Weights of a small GPT-style language model, trained from scratch on English Wikipedia: 13 layers.
Each number is 128 + 32 x the weight over its row's rms, rounded and kept within 0 to 255. Layers, rows and columns count from 0. Numbers have three digits each. The size before them is the row's rms in percent of the matrix's.

# layer 10 MLP up, 512x128, rms 0.143, rows 55-163, columns 0-127
112:156090146185169122170094146162110154101057094170112134133094136116116098124180123169109168077153131096116126111103117118152160072179145112137105118109176133104152173174149061149125160122109116144142099192144144185125133146092105131112124138134125156078132090124221176103163115164113144135147059115094092162143166152172146123120141180059169146054076164118100087095126129149180115124114
104:150074204096173092169115198116125102161058105221090131111204117135149146121115179116159171157200130109206076155120127123134083100133091099139104061132141093151106150108166136119128122133138077128132117125040122092163129110152145156181139162132120125107151069106138092110082112101140131129121143133074103169126111114139142139162140094158135144142142158130138173169149071155135114120112
095:087086156144102100161106134144090120129122126097102153135129109078136093150077136106106127100178155144148156055104149108154078111097146139200166069107135128117128142172082143073156092135155147105163197164178139086118157120097132097179158202171121154174144152156132113113071071169084114130166124118060199073134124086074149132114130145153160151179147147125109110093126144100101170116147
098:155074103161156183126139155115137089113178160106212139121116116160162110107120109126103133161140160111136113155088116171159081067131114096155112162107131161131090083085146113196131113148119132082154160101152181140119152081075139156131189108112169153133089117190160104165074148090147196171119090095126126201070146150161082136136129165096144182136123119107076116144126148059122142169133
100:090170140080170104102159113114148118115114137163130162160113117095109143110102094121032192114118151198114065112122119128155140114149157084182114117121151154109188152164161116131145152160152137123080094112116132107091175117162136086156073113166093111167121101134175104174091142127073086151166112129056111149111135100113097144092153158110109172146112112113175153196080170155060121160067
092:158141111095148150079134142137160124116150140138176125154101139121109052110129122138111118168104220125101088137091109155093141162122124137095088100137155156084070123102141088165126194115177163122111141089110146176104104177091109130137083104086140130129130138101104098089140077131140207044121166135128115155122151091131155172114133152187129114132117178145116195155199188066090179107134
112:148162146129149142102175088113136133103142110129146137185131156170100106136068128178117143177143130165178147135118089138135141132090141127177153150196178113185160138153100145079093200126111097093165125126153143127151097105184096120209147096145144078135120138125119136099076113117107092113084139077045153102123204091103144177180117128127138150111060164165133162176116119081110131116072
100:090143119070120095140115189118081105199135152105175115096158126129146147105149114175168156145138171178125115144130127078137121109177175096081123086155175200125101118122187089087109128158142130188122081157123152114085201122139140104175155111142147139118112116101146113100161158168140071147105093114109116133118109193115180175114142097057115080093131142136085127090115169192067096142129
112:128166139173190085126133159137094135113118173139104107144101108157138108137105159125151115086040143115080154125109118170096061151123080146152111116111081206099140144081075153111154159074184134106109164124137185119145148192186105104113083128096118151099178112153141097126161153129130173103128132139115196073129139134147146114090111130110148068156068129099111175126137146064066108083152
096:149122143164101116148142168179220154139064123123169114103114167059165104081148183155115132158122112120167153118192115110047101108124078137170133085150080152099160172091102120124104116115143129161147149111134158156091128158095177082183120132113090119089108152082135097096121141168127145108110131146136101135091136137069130100152163171161121147202058164097105089087149114138075113164113
091:090144172063097128116182055155132170100158187108140127130119106159153112110172130173124137083148144135114139159146082082128133156087133068173103138113136174155134022153125137129169116080139118134126074156149115135209117050159125189131150137135128146102181114176181146128140156122111129163051082159132172107093124109089155167079130157133121138112138089149096140137168117133140117109162
094:072127140104097185163132137068058133128090165082125118138172153117127138141055116139127100116140131121086119146141099096166172131143139132122107135092170141125148071132174094105081174105182119118162150177093100119165135199113104089149128145181162112084149046099092103080117125134144110112112097148176124156134091156154134089138155174137101103097057128114153163083159207135141081183117
095:138172135100167106177184095074145120076145114107152203165125154133119123100176131131142087217144100166172103087130097158100147106173112115149102114139148057101151165151129113109114089120125120116110114143123112176134163182159167121158112112091157129112123098102073094156092105118173150193105160150152133149133132074086166082090179150101094136141130135059083125109091164099129060074105
105:140132153134128150168163131138150109118089142133093142146104135108135112123106074159190115160139202113138096099167116178131137202033143082132074165118141163125165129121141093094099137160130062123125165131107119120085074089172120117180136149165122128100149172111095099093117129073150164147017108087150116130110120152111065171115154154140110125107053182142111127160151162128076111144127
099:147126117122166076100086144132117084151114114072110213123075179149109064153122131110133132159121147132123106140095156151139111176098168146083123144123152094188188071107060078133154195080083176077122119107125139165144126143104105131134116075124131096129163189151137133108159172155092094086109149121125089167154129206115162136128143090082112185168089154154141170143110116134091149118174
107:130167140146166135100159142087129133137081161110144103113146110080105122182151101109071065153161126139169146138152083075115154065167129144133133188105178138165083110114065101128180181111096183109165113110162121062127100108140112097180139180164155131136159139132180082081083155116173127153129077161096059152074138163156123123103139098142086137096142089135103115132152099047139132146120
097:100119135117150127152149167094148150150189093075084059115127095141103094111151161072157086115123153119082089136084141143154154156173156079144131123089154188143078075099112187127121122109176124113119110119102185140124093111163151182113143090191047095128149142142127191120132156169141098151118141153134102167236135099175125158133181097094151170105137122109082107131151151130115142084131
103:111107086119137069176127127143101133123149177068062087163183113111166138118117091130116073188083159124131113167159149140147085106190132105176138140135143113120169119182109170125153120084167122166168087140139124131161145082140114164135089068164110125072152144153086091111090137118102120129159148121103210206090177093072146129144125133102147131141144170120082143158124145136105126037126
102:093088167110160123164135179110116097116076120131089083163139141136121071088128147113127093188125058174121114153180065090098171137085104109131123150114114139127120129225107102158113115095103112123125148141123085109174176171109124081068142143178168127121129161116143092130182135119127161109157065145156126139130147183114095067139183163115126122098116154128145140093175120123201176096198
099:137148166111138138103143117148087147158087128127129175108182167102049133150104162130129123113131126118134127127126119089151118217125119117134114164114123184173164088134117111112137103139148151122088148178141155114111175078140105115147147101124108131129087132134119123163092167193186114174153140153123164142154160000128023077112144143113112173137171095110152102121082128101116086061134
101:123172120168115168162126123152134091071107137152110134099135135080107148091192173160094123191096153140114137130073145179086140089137156092134090129123120173064135057135144114162158149121147136154150174120085131125066141162028147116127145142141132145080175074134132116146066093138183158121110190141147117162149136084098136083121148101131168096111097097232109128138125165125157145116136
090:085132090170105071112100132095119088134112185074130166163076138093194154183100128183151151105076126093136135108154101121177109192077118146121089096117102092083159159127124141065155128134153103074153159130171138153131103129120176172130167123116110110121154109136136191108194129139085139140140099165141162144069106115108131110134174126106098065135084103086093133106168168084141073074095
092:158110128107134117129128082116074118175153144089161208149140100105131112134140127130085177129080144149196155122139100109139142172090083105087093136190170166144091048173112149137182137143166152136132098173162104126143110078138105092096176094139136122138136131176117177092109107181128199147138166131144148171112112171107086125159102121184118120100069070135048092139131146108108170097109
092:189078122101123130119210134161107165069092164125156136188155105146139080099166125124114175192120069145160160092180144137083083110141150138091182108167138138171148123144122126140105123134112074127128117143092097088066096169147087103094077111152101082159174090112151165127123126205096080131137089177161138091087139151095127109145143136155119148152139132094090147165097116166105169128193
090:078146123133150174128157106142149157103133092102159098101138084145143179076073149181091120131090088166133095143110064142188108094157175117123106134194139157115111133112088074082137122088104121088068107112180113106144099102138071115135130112085138170141160164198104213147090166081113144168080117142156117148150129128123102129127158165056119149118112132149136142075123182180173089112120
101:111165081174139084089082102098088171133133106122126167113135063065097172085131151156082116171107112146123131131156093168122091127124145076139107165129183125088151115114137165137153138122163159169153106154129125116117064106208136133086123093188177197172084145117128100131113099128158116197121157102110105190080132132141164183172147082182104088144131112136088108144082129138148098097175
098:122114110103160134067129137134142108148128083107168141116099052115159158140144112073126115162107090138125120126143078116103099164143101156195098108155159160111132175155102089168087148125144192069117167128100107146139122139183153138163152111193160032112145139185119073122079148118157095141180111143157116151110175069107170114125199095151112145111101104141078137119102057075103144097126
096:111128083070176098084138149106181144151120121115151158149198127123082111117094138118161099184087146156171126116055086157148161115162204088061107110119109152106130113128085142083082159128139110155109126170175124135138098122089134114161192161070120081131083140132150148158122137151101100121065160090122125175169085118139148194108106132111101081160140100109178093097109120164117196163144
106:138133078151171145181075133157170125129092150106153130149146125204083061161176131099186128135146178145116106124151153154131135120050078106105116142128116116107107093115056160123164119126132135143180096091113104118116132123120138086140107127121088110163093082089139161072083130146171128081186116151149142090155033106074158130104151101127129142151118138084210179098149109164080113124153
100:153158101192132148148224145137118149111119120097167161149142151133176146081105170145143125055131124213083101113102125063161137156110128111062108132146125154128112103091140115088188152129117103147115139085109101136147137177171162142097167126165130122160170145121152135163109088127156077155071109181139114066095106142126139119069144181172132097092094096111070168152111077117115075153145
114:150101123106124156123115136076114098138147196135155188170107110112159093101173142137128140145089138128132097156076139121065168104126109102171100145116161177113087105150134119121117195138209131095138087122164160197100114111103097176121111066127140180137152154097133091190156073044117162123177172128121090041120110095151120140138145160152114168123136107161117098122056162097147147139117
085:142050055149145071112125103127149120117113062107105182094141146095150115125122164139194139088135121113055117085145182134109080127069093109134151129119121139104056171134188117132092152131149110144135155136172162140108141128106197163136132132148117177132170086122159115166109116118151112117134180148072097203138170062136146125120191120162166079117136125110136152117120142128125069077073
094:133133142094103111131136158093117089178102145155156128135160181150111113181173155110220091088103182162137125154054172130117133168080110133081110132136159107076110122145125179134146092158161122150133103084158137167089137149195122147140147130136157125095132163135166105124083148106152159100105178198112113169135147122105129075113131120055160180098145154079153118081066079054142107136116
091:076132191117149144152113138107078150143147166156089144091124122080160112134100180108127147145188165104147139107128118113105100138095162122103033094102102133152126139104181128198082142094140059151053112151196089144105105108107126153113111080187145140135047190130089139119084119099116119164142146105105076155101133098158083092105147128172113159138150139176133115092104170118081150122098
101:129116098151113118105139161140092077175100147175138116106135118168147207168126031129106153097087095168163145139073115167140115125079152112108123102164176142074155069099171166108141107124172125113157169162119122113093045165137063141116101108195122212172127099160123124153125093165093121176100121131073130149151144135127183137103114174154109113139126147142169074139098163131124108130119
109:198149077135116167152106108172177104142176116132140156134143105098078179114148098127147141149093169129127104114065076193145138122112175163202140162156159150115135126072121169159049155124092163142127108145111125137140134117134145133184119136183148098095133122113142107064138104159153104127092141106133185078091201129103162180130113071062151097125154154142106105058091149089148127103106
103:128086120124134136080089064149061132158125126085155142104153078165155106106189148146059149079126105157137075170148142135121142103080141093106184102144139111149167148132143100072194130111109129152121131103162125164135142125127144108137153118171112148175097068108090128069188124104105151139181189170128185159115106178118151175104134172099154174088148133137069182195142135117149142092102
097:144067089144150179110103112138168124179088151098134106048121166121205118091139154141136124144089129133056085122184179157189179087167117162079075167130071127117125141123110115155152159132116094147142107110165099172115121124128138140135102156158113101115132183070176147090117162156159149133152086167117142123132064146147096149111177151100083156110106157089138089114109179136083170068120
106:192170129143140180160100149153073134152110116193131119097189135117136152093147093198123084076163152102093137141164105129151084109144149122157111183098103078108148075177163083092164132166129155091115120098162130131168114091119104077101094076120111101098144109156139173106168105114160136121115118170080106111064151120087142116164061138115112129154150169154117183081162195121094166155095
092:132142056129167121069120085093161190072194126176175149131155121136075130143197155126138101152107183170165194130102094083117097125084167100099117081100133125091100126094132137100127192103125163146130112135197137118149130151177094111092178065090172092118097117149138086127141149130127111079160067121133117128098117110163151178115101139166117112146090098112151114071111089159089121153113
112:164148199149171114106156153097124161164140114136161132121151119092178083116157165178107195143129119101120121124146130126100083138085154096143112145078118164136132171065180133131086151161119104150135171119213112112100142069148097179198165130114096104147132150124145091179060173149133095131164061098090115082133190110161138138086137109083179118102136070160122166115137137102116171124090
102:108122147134160183108090148137135143110135135076147154094104141121073165150119084107107121147170082096154134149134157083095188155130156122074123118118123154095118139160130090112040169131120108143125141108149186176115085138115072055082113139138222159129090169108144144069139158152150130123079131156126127147147106077177159144093169177104153136127174148159220140122071136080124141161155
102:171123164092086112177142110149130105140066150137125152104126115106126073136150157119123096152121147167122088175102151157126147101108090103083166098166141168122068193135056159147111119130137065149101094065154147158179130089171121131151155107094140127121090162105110131134122146136108142027076150129157131129086145124101144193069144178138129140121072135173180138117122053121171166071137
099:118130139136105188109101125099137109184114173104080183118101108110106133092123162132122117054160075085206142129101137123148107100092164109170122139139098113169121160143112058144142136157134102087131106135170094102126168166203151147090113131223167085138169159119163147073150103112094126077112065120121116096153151191087092144152143142172090100114133123147144078180096146100128124168166
092:149154086067108158127110125130165113126028127123147129165124120099130136156137149155120141128128122141181146166161193086049171109151083119110107098111090199153118060127171109087133113086143112071074134202146145123068168144137090154115135141097081131111164142156151144083175150129146101111075167144107101120157143103141154215104134079151116125166100121160149126129114151167116101146072
113:116148138115104149136114194083149161138155077055116127115064176153126163104198173117146126142134124138116130128088081103137095109148130153148118188110147108174163121199128080136127166124148101147146159129088114136110138149119084061057127158141083188126121130160085090084148121147205196144100097099151175113135134145107115185082122082140110109102148101163085112194132163107122160099165
116:121135158163145125193168120108127107170079104143153157125145117151101111121112191112176142111160197140186122159124116136151135137072101124129063170113152137178075115173116165170136187162128071086165180080046094127142103148145145108105090108137117095125131196043165137131128143184155183119106131177111165143164121152110101134094114134085140164142138105147136098091139059097109155136124
106:113103100126093135146141204092107106159112113147157167167098069144161136106141125126153117129178117135147112133048093140167156136132111114088135161153160140123166117138129146082157153141117075172123103140148137119158060118060156176043147137170184117132095114133121115146114130090102126111106119116110147155163100150104074169139157125145072101076173064096114105063125225132169095088082
100:138134178139119134078107131118119108166088127156117124087120113075103126188135148115151184116085149122090095136193098166125145094086169179095153165122113079096235161064122151130108171068093190121158170131105141146135166116130089104167107133135171066153125124139169111101123151179119093119141111110118131125108130132069141099097135167141135136060166127153084120133182078079178087112102
101:125126151135142074147113127095157128153085108136165140177126127097127112050164113069081159134158050125173138101150152156164128103149131109131089166109172092193149143035133114133139108108149172178086089173129146159091161148116118115101084130133129099097133096118138081122089097155122162106144168150094190144086115173105062161124157117110152126216092171134196120167108135109150126101104
096:142066137125086133189128088148152135051144142093131120151147172137091135154113125074155114128103066148098136068152068130145124095195119123150163112114203157097083147127084079127101143097141087156106162161141123144107127149141047147136118125161176111149139143105163127136136202198098074169125165156127168071171114134087130162148131147142159115091132122121139186142173140066175151130124
102:115131126117190157085132077152152082129114131091117103150127094121101164083127105130081190089127165183121130148163105159142193108096170074128073144120112169155114137191088120102102153033070041200127127152098120101136142184156146121174126120141123153163153132165134177162143079160163112127143112151074143090098164146093138118145165108140114142126148169104122146091097135153074160145103
094:127098123144128104193108161158129122137063106162124138159149109148105144087084143121148139082118087181141106157162091102153143111114071118105157064118150115085188157102101107109119082163091085180161121128174189148136116130141063111064090090141088149187110217138154126130130172137121127115074127110128081143131153103073174132123151092214105130156082091104137128154114126089122151096172
100:114164088200193164125074155051173151182115150112101109108129137092152088122090100121190123122111133117078138143093104120150140136119082137113101147124169081113143114108111093094064114125085175088127051104120103115151089094103185130192113055143108068121130165123100170120140095132146081165139155154119123111217164155131098164125142136190131126115114105129154100179165109110131143129141
107:092168090121157151073133142153120168106126106132127144078130121076154101119118124121182157143096177142106160203121123126121099144111130120197099142099144146120137095095083151122118072135132142118125149113056134160173104097182120222138140163084137124142167139124148184098117092168100110118139092039087191152164135171100097112133143102101174157164095105161168113078196180125107147094141
094:161130089143113136147157108096172104089129151113107148103164136119114121170126117162154096085175133133173068096133154126122124111127131120209173085154095108094153110130133113091178185111135180131203116130150105147116105162088137159116126104144102092194121180056143143136109069174071130131118198131164194134087111130128128121158176109118118100101110163110095142120181116090129199123035
110:133168096102126107132155144174154166116145081133124125079126158138196037076127138082140123107141165126152095124150148142034078134091119124138172097135140124168136105192146077158146100140169079156136094189176095126142165145122105155101140131182080153116158134134178137110115067091108077168132108113127159104131088124135072113102135151103099153134198172092089147149132135104099198137169
102:144132174136156097104162132152138121169170175089096141119057096129158128104138163130075197126074156161125099168070129096147110095127141192123116133152129166126194058166137094148129098108120130138135113115142150106144071163147105082141100142091121104077101120161145127137176128089180108097160162142134134027149082151107153203133124176119139166160161079132122087148135173141159119192119
098:121144123120114093181140130133147162137143114136094148116158148122125024133135127131145141082098128145052139177163088146106123094081097177118171188126087146111123157122175138138108148059165133164136161088152185112131127072070118098151126036101138138123113122109143114162107138082072150091109154080087130129098168087114222172121161079156187112126134150158121136157153102121155147089127
104:112122157164126087173126120128124173158108064134108099121192143113108092147164111087051112161121145125162079158132151138146104172107123149215106149078162131102136123089127141149205207117167057124102166145162107138145168145088142141166133109105189149117115178151103134149122104099128145158092164127112191181090112149066084084131168096126111128118109164105110073127121119152126071130172
094:131129136156143120065155132091167121151119138135140178164161123076086123147171111088122148107129085147100138123095125081114111108161097146141112080149181152219088100098092130142169149149203140141090181172115145102124129073174067113129064184127130200098172131100181140142126104125104162114122113162146069148126090116123183187163086137179140092115175112123110148085152121141135189121117
109:124091176098071127164109140122114155112134167173103126121148091119162146099135162145152140065097167104179152182115079137172130127154067126159074101129117129137170141152154200119161067140094173131125105154149095188088145108091176118133145105140143128054132118121117132069175121117101146174107147188048124099153107122091090134134149173156112143116152205118093114126148127074070083162145
096:107154176165155115087130078078132155103125142116139088076084072137107099141109125165218121114137091101131122066140147118124164079076180150130078121142182125147147177161158087086151143129142123153135118211131061112148159136152163138143109094130098129121123075103060127094167112119135120190166149137138121180102173050104089123159145134139141150105149098130194157157171155101125152101109
101:107051145105108145139072166090168089120146124138108165081078168092130172045130159137135108120130158175137198139065138122175134112125100137115072152145077128115167104126185111128156113129123138157129148147152102126138144107102036137124169167174164137133113169117182135106123167128079129144132165086114072168129184095100105155125149081112148118154090140150149130191190133092112110154189
097:136173129174160109138089112213155142092094074129119151091151111120175126128104146088102143148126147075091113148139104092092167107220149118117157057104165149127085140109153159136063206169096173131151090101134184128134097136143157135167148134100140177131115148097099119152079089150142120124148126114185145185144123066134152138110154141068111139158213143152131117115199123103112150108123
096:133130161126097150163187127142157060125107140126100166096130083126113143188093135103151143175118198115131127115105180108090137166065157149114103141154154142187160145183111105168161133130143116129119114119221172141148094084081169081134112137161157130117151087130114115171196148087164220159093123107138156150105088135181120158124166143139143129089108081131106141153048115136081140160121
108:096078120155089097104122139136154183093088144141063085139099113119104139120157127152134097138116167110172111170129166161121056124152121099169075149114139135146143090153113174117136126122094087122141094098163117121056123167056158116074085137120115148154101152118136176189175208137137183123143099120108127107157077100108157137112151172091017136159166081124088102132134129139186154125123
096:132113178140102127049123162102114114202142134104147123088148072122202168181080125173187139127142137142118109138059138161159129089118110107095106129099090096146114099158155167151123122151141107095036152141166160182172165149110093092179131102162131125083107095113099109119152133141102122081112152098089153107156186131069159096097150165173150126127117156153150125165099098109211119111116
102:199143136157190109153134109104091082128141088114173105110137143107112094139140070088157118090160172111135110105200117180166130184163148090071134137053144132108080121181112066116135153159143167113040166093068121106088122132098087131134080104130148082090126136143137140126111117123146128090120192148188137109141102103156109190129059129127104126154169122151174141112135094139082133123156
103:128154122151170144163133152089102184116149088127154109143188115092129151142134083134168127154073107109080071132069095106123162130175139159117089149099135179106115128105140164115093100054127144135148169142129178108124107146140232172154146122160138092214057106138156119107105103071170125126069148092069104169129119128148104138182128143124100157165124180121138145145118058117146150151158
087:080068093188177159113132181167179106160127144130219107070099178112126092160133131138186114131149144166143152133091089086157096107136115145098097104125138174133168120123098164140117129153155165120178140125130107145113123130126121093155179142196090099149159138083156057080101114139146104118171141107148112104114161077150109191128097109176129150173098120076120188148148124141062113068125
093:099187150114117066118169187133097184074148134153217153114115092083095153109115125095178159159157089194099179105099140115107130150136152109124116139112119192118106042120109121144139128144113174101093136097126105056149128113156147133129089137161158106152138126098156162162110083141111101163100080163250126145140183122108117125182108114116083161144132137129105093144134104112123143149103
096:183105088097098153129161099135168096191119100098164064131229157147090104117230132114150101099118133088141089182071145143093150150113074159127085122111127137165109156162144107107165132150068076093166109173136156154127159136091140100180135114115125118111110166115108107091097201120171133108115160159092162133087138081175137098116135109145137112141128176085131110114181094095134100127119
106:164139213123080147151095172122106157106160156148110105132065119085132107111038088140164117150144188117152126150108176124131124100078141109137054172100159097152112158103143163090118148130076108141177122160069172123116098117118118104182100114116157126135089151086126146122086118125189202105100106102115099156151154109056177114116187102133131113159148144116126158162187108188092133127140
110:181133174097153104101117088120151161164112079124132150147126161126172089124109102147167130140118160177136081087069148155155142081125179101144092153145145172123093106067100192112199104090091095101171133094140117096068161103115132151144141110118126165160171136125156153153167128127165148113108036150151109150108135123159186091076093082126118030112103111182141105102132122125118097121074
101:193126136088141129100190098135146164118107161110152158175123109062160092102215145131132143138133119115109138165070101129170133127083188139103131091118129107068129109164102040104126134207119140119147114028140128114167104124152150135154101140140151113143082109134086142150133068138140144108118148112122087134104149211122147110184117077097144065177145113150108160125147153113068141158138
106:163142116050105119128182124170191128078133159093127139136093105155175132072174140181213169178074100083107130140134109137117113098127173088113108100115189079150126133136174134124117087156126077126139125097143111161131142099108065189166121095160148162116134116133180106133163211145144157169110118129156088093122149110112119124144137150102135126144190155112093148188085161104099065150135
088:125082053128116159080115153125121158053111144171136148093168129129123093152146169127151152140135104109127149144064087124149120098185132130166094164161172123139116114142116093188110128141110052188120137106169182102151132141183114113112092155166126102126050168152079147106133146136117166087150113118159148111138125223099175141133121136091159202083118126220091125128134118159133134111160
109:189097148081145163123175098120183133160127127061188153080123127099140139139155154125176110135141154138120162097148138169144107089119124114161125128131113141143094149156064145097113121106121133106128154214160144153120096140142114105151082064102018176074172176116143176105153077153150084097123094140134076087150139086093180139106088165082083134163127143158115119143094142170083151127121
093:119142100103137161104167121101113151138085171139152168129157137120163131160101131207151081115178098146036122148105091128107175142107106130114118191137164161141174092135139133136135129113148095151150142095121104116224120169115137134128127060120111120106087091152134101161101135104152165130072125102139149163173137098133116146158103086063142156018126085129083130076159184106075095101103
098:147204162098096074075146164142111137110131124080108094093145187127103139149103099125113136128187148160081154095123132022152090134112129136073117075126174064173124117138063161108115171192139137113142169109125101106107190149158127177102107136155092111173125071168156101145138145110119149064153164097127143142135129164103124123125167104053136122130078145116172084121113138146114167105151
100:175111170135058125167081133107158130168152096138153089161164086108160151084142124130132212122153109187103145182100145130147146119116087077117133083125130126155140075117162175080113126095164123120121114144127143203087146136156064110089088103134119121105122148125091137103159179140061093138098163102107084157111129067110181097107073173094147129149086062125122110156104157097079166152161
097:106082190111137116138091123111102102137058133202115137135111125167101209193157120158082107139117105175107152105105110157181164051127110150171162123202179144121147179062110160149142088135135113047120077143103135164106119171158191153133145125140131104099076107133210132149179150118122152144163084121150125101192086121161111128111112161142113142109121110140116115137117107131101114149144
103:158104144084177121094052162102180123086094117143150177112109205099152193118128094159159115130157170145097108118077139157127112098147101131113110158178196142166089142154140134167165111148092088109122098156141156142115194139066139111140101121098139133115210095145109121150099137135097180084154120139065105123135129165123124124157104106126186125160126172076146058103080182081120140102162
097:130162126106190125144156110137100163117147087094161126155142123180171137120051149129128085190117205199098117139124116076126083178111103117164117120186171102094125142115076157081106174126102147095085172135110079166099083122098114108162169148104134070077117131136130193093151134096077071192120129149161079126148116120172175137123123137079160112111138126146147124164143128074138080121130
099:176154067154077121131139111109166152118083088110078137070110149174193175145183162140178058102136109130098113126107154155152130172107171108097100160150105158108147117135150107147150181099125184138147124127110134152049137148126135087095095147100145118193126179255174142079104089120144134174115153160140119101119132160126138112119127136078086089116116118144105092099123156147093127104097
098:155128092144114123119096152122113144116094135119126149192162136138103153114129127169181178109148120142138099112107143145197090096092037136130106158089086133176128155182101120097093193086121113109079105151146097137156156131092127097125117141156084187100107134177011135084124133141163163132207115143151142095144167180118116140090106123167149056147159137128138151168159129074171096138113
100:192079085115125148113146123140131103071119153142130125160112136158170133089158097182103112156134099115147178069158110127102091116059106103188091090155179175071114134160165205149116152095160145171150176105104101165130038135107105208140090108131114129141139142122116138111119096130078134122055136123113171168158094102125157103126098120121151096141088131147214144095130141095155109124094
097:147156159170119092127117109132131066166124109141182141150112168088138141128120190151077141091128152152051124126155083099096153119123182173095175080061129114177203203135171094105071115103120089118134112172128123107129169129155063122162120163111161095159146084154165121165119141084130134107115126168153158118101151134104104045101098098201133132149157105130137147092127149132131096110184
107:098167067104144144227178175184127123094082140093114068137158133148144107126077117127153101123165166175143112158089154146141100053077147114218133109193155139112094188168093139086138108138148127134115140187121096128123149094194131096163118125134132150105102111138109065102122171128132099122121121116081126085102179167108126127071100138075136102152114153157093120092146132135079147118121
093:154117064106101062174144162100152044132141123089099177098189103113141140168148125124075114110155126171115175126092130073140110183112145095103125160176100142151159127116144176081104101136117130114151047096127092150117205163091115197135153173126138129211115149096101144120153129125166174171100135136106131080085109159083116191123139123142101148170099083137120148119124134105128089131099
096:134166149162175074105052138202156109114106051085189155132120073136144127131103140219161081131093125134184133131136129121112132070113112129079128109199129109138108101126104112078189114146190122101088153130147108190100144107146129175121148140151159106129167167131092110094132120200157114128140166097147176126115112123062117138106121107139104117133103157151115102085131159126094064155087
099:105094105091151137129124116085145140107133153129148089140131101112088088111157117124186138062098146183059132169129115158161161139117127129144148191199116129140127134144135118072166112134146148152113100189119132111123061075061154151144112095163120151056104105132191186105163132126108119139130149217097174103077129122123138128165113138171101082165091041083124130109162157132126093115079
088:149129179165097154139203133104110154125127142114095064071164150176145110090114100082116095118128098111151091116074103061143138168124145158127085088134182110070151101138093150144164152174140128094133172128119147073081193179109113150100175094107124114120105100189118181141094098098095121084153146130098084156108092144114142113164155108174177101147075108144103124132210119139105102070123
099:131046068162112045119121097054148130103121163109123104104124074125165148106166192109130199121126099117126178102088145166137099116089116100132123133168135156110090154082089151100066126126129161106188154087171155130100095081178140092138116125157103099158152129141177146116098135089091074157184119132167121140149059158117156178092156093111102190146099135116172129144153099121151132118119
094:175163152095078130087153071084164095126166109208084165029138120148115137091100153124190157085149167113095058147114139119083155217104171150143137101151134160121144107154098120087102089101167109121111130167093111122074084126097126159054113090172149122124151171112182167099121134159196130096135146126145120127140162075091101113122131127094140137093125161142100108137111131155122115126137
099:117089059088144125140191176128138164119094086118122138158128135125169087128143140166133048150152176094093143146118172109123117132090116088169091126160077105121145188192072127111150142100159130123104166082125146119079141114181112173145143123102059134159156125164168148111147098117099068104136078116153117085129178100143174144130105180111131057092126085103171141078178120068116158125135
091:119128093106174119133121104079184188137128150161129196109150142156118142069123132040101102140139170155136148106110131146100112099094152091130098154130151090106125197112129142072091155131124115121114158145160128127122163089154141186094139182138115106143131164092082184178142150115076145165124147164114125184113118112073202162120118153108108231130134121169218088098117140143096111146146
107:108144114088132060144141135138161123122168175131136175122191098139121177061130193114098145079169117121120148147138140118125123116107159129149129113154111113115148144106091103108095179120165150077162172113093202146089090115110113169117172116071113149054164120161053147131126129092155104090151111118126200114167137064090132072088161154157105103138202116147171173117098122103102145068121
104:087142200132154154117099111138048104166087120110116106133094098100044151093108193204119190134070115125073166151153153108134105125113193119092155126103110095139133141132166144116080102104147119176079111119138192176092124153138147089113123104124148096139120125122174146127092149090111138101161179142151104125105101127173172151132162127163155171212123122135152120130106156131149155040122
094:200110116144084132148087150161087157082158140170141162137097140081156089144112155178153171117154132131148127130165086152128077100062111135129045086108096141035159134130119094097120124156122168127109197121142084139148141149132123150131070076072088117094121149108066103137146101092153183111133107168150139077153191119158116127097135150077136119177117075137132176124097114181153101140141
094:105136093132076157140132150105092127152136141178136129081184088134120161251116113189051121092138182103088111098113132108149114094170172152172112140103111184143170148079103136120092107121190127130058090110094131082135148124115114182101129134150141101168124167136115105132044149126121104224124120149125129176171132154148133131124103101094148132164135113111099152097146089153109109145100
095:110097124152123074126144119100150139112081131085065092172100168214118141169097084143115156065086136164134162108145124081137079135127079099168142078146127104140172127157177053187099138109161106170138174173116075147127122095101152153124123157153094109089072146130120080119129098120133175154126148161150187134081141112107154100090177135094113087146198157140174109154105148178112107107125
094:108052110139157153118149155138101098096142168127125138176120126089161077187159178148196130150162130145155080104178152121120117046102150129177130154125119129168108125152144156130100179135103154072176112140091183123084118153128161131090128162097086155188100081156125076094117206098119142111143172123098157143201158135065105135152146137164116124164150147119105074095159112159155120118073
086:144110176098143107105082120113120107117133123164176164112122100072111115148084149104103132141075101153069134122138158114174134176106213146125087087139152144130151164178194114132126155152140152098120072125081163090106154191119105077155110147147133138139109134191102081181070090158094106136129176090093069108144116090116095167169158098112127057079169105110100119108111088123118196095124
100:145182126102089079190128152097101143122137088115111063139155117078178099185146154116128154060116132124072129078105117153152054110107161135127082178133116127085146083124110065156109160163099095149105097127175128172135109124124125086123131178118146131141120186102130152091140199054108153118125139122162096160119064114141119097082129150093123163131091150148113109084155212160156132161169
093:103089087141121060115112108069145117113136157190127161121121129128132102114124153133140156104111133132119095166081168133115068119083165129129118111080104181154098156173084100120025105087163119124180143109132128146110102136098142146062114064141101144089155164106114153173059099119136184105117117112130108037130114200074103137109122146130163159169199161171153113129158094157131112130123
101:158114152168173103173081152111127135123061104191127174086131158140114076182137143135155126144146100185120068164169136130088162138108144141160059109136125116132153065089128069164064173124130143165125158131124148104118037087113194107152138145135153150151132102116103123118140107090118086126133168116148087081105163125106109147197097106129126155155186180089126127098139096136096047125126
092:129108082115204102112152103124126126098082087114156121165152163128178141151139118113100148118146091143093159119070144149113103154144184171132126182074149146095074183166127118103128159104144101166148062069099176152044094170134094152094151125151164124198075120066160138076120113121102124151092141136122134105084128088181133100143113114054100095123119095116160117122115146131057090155136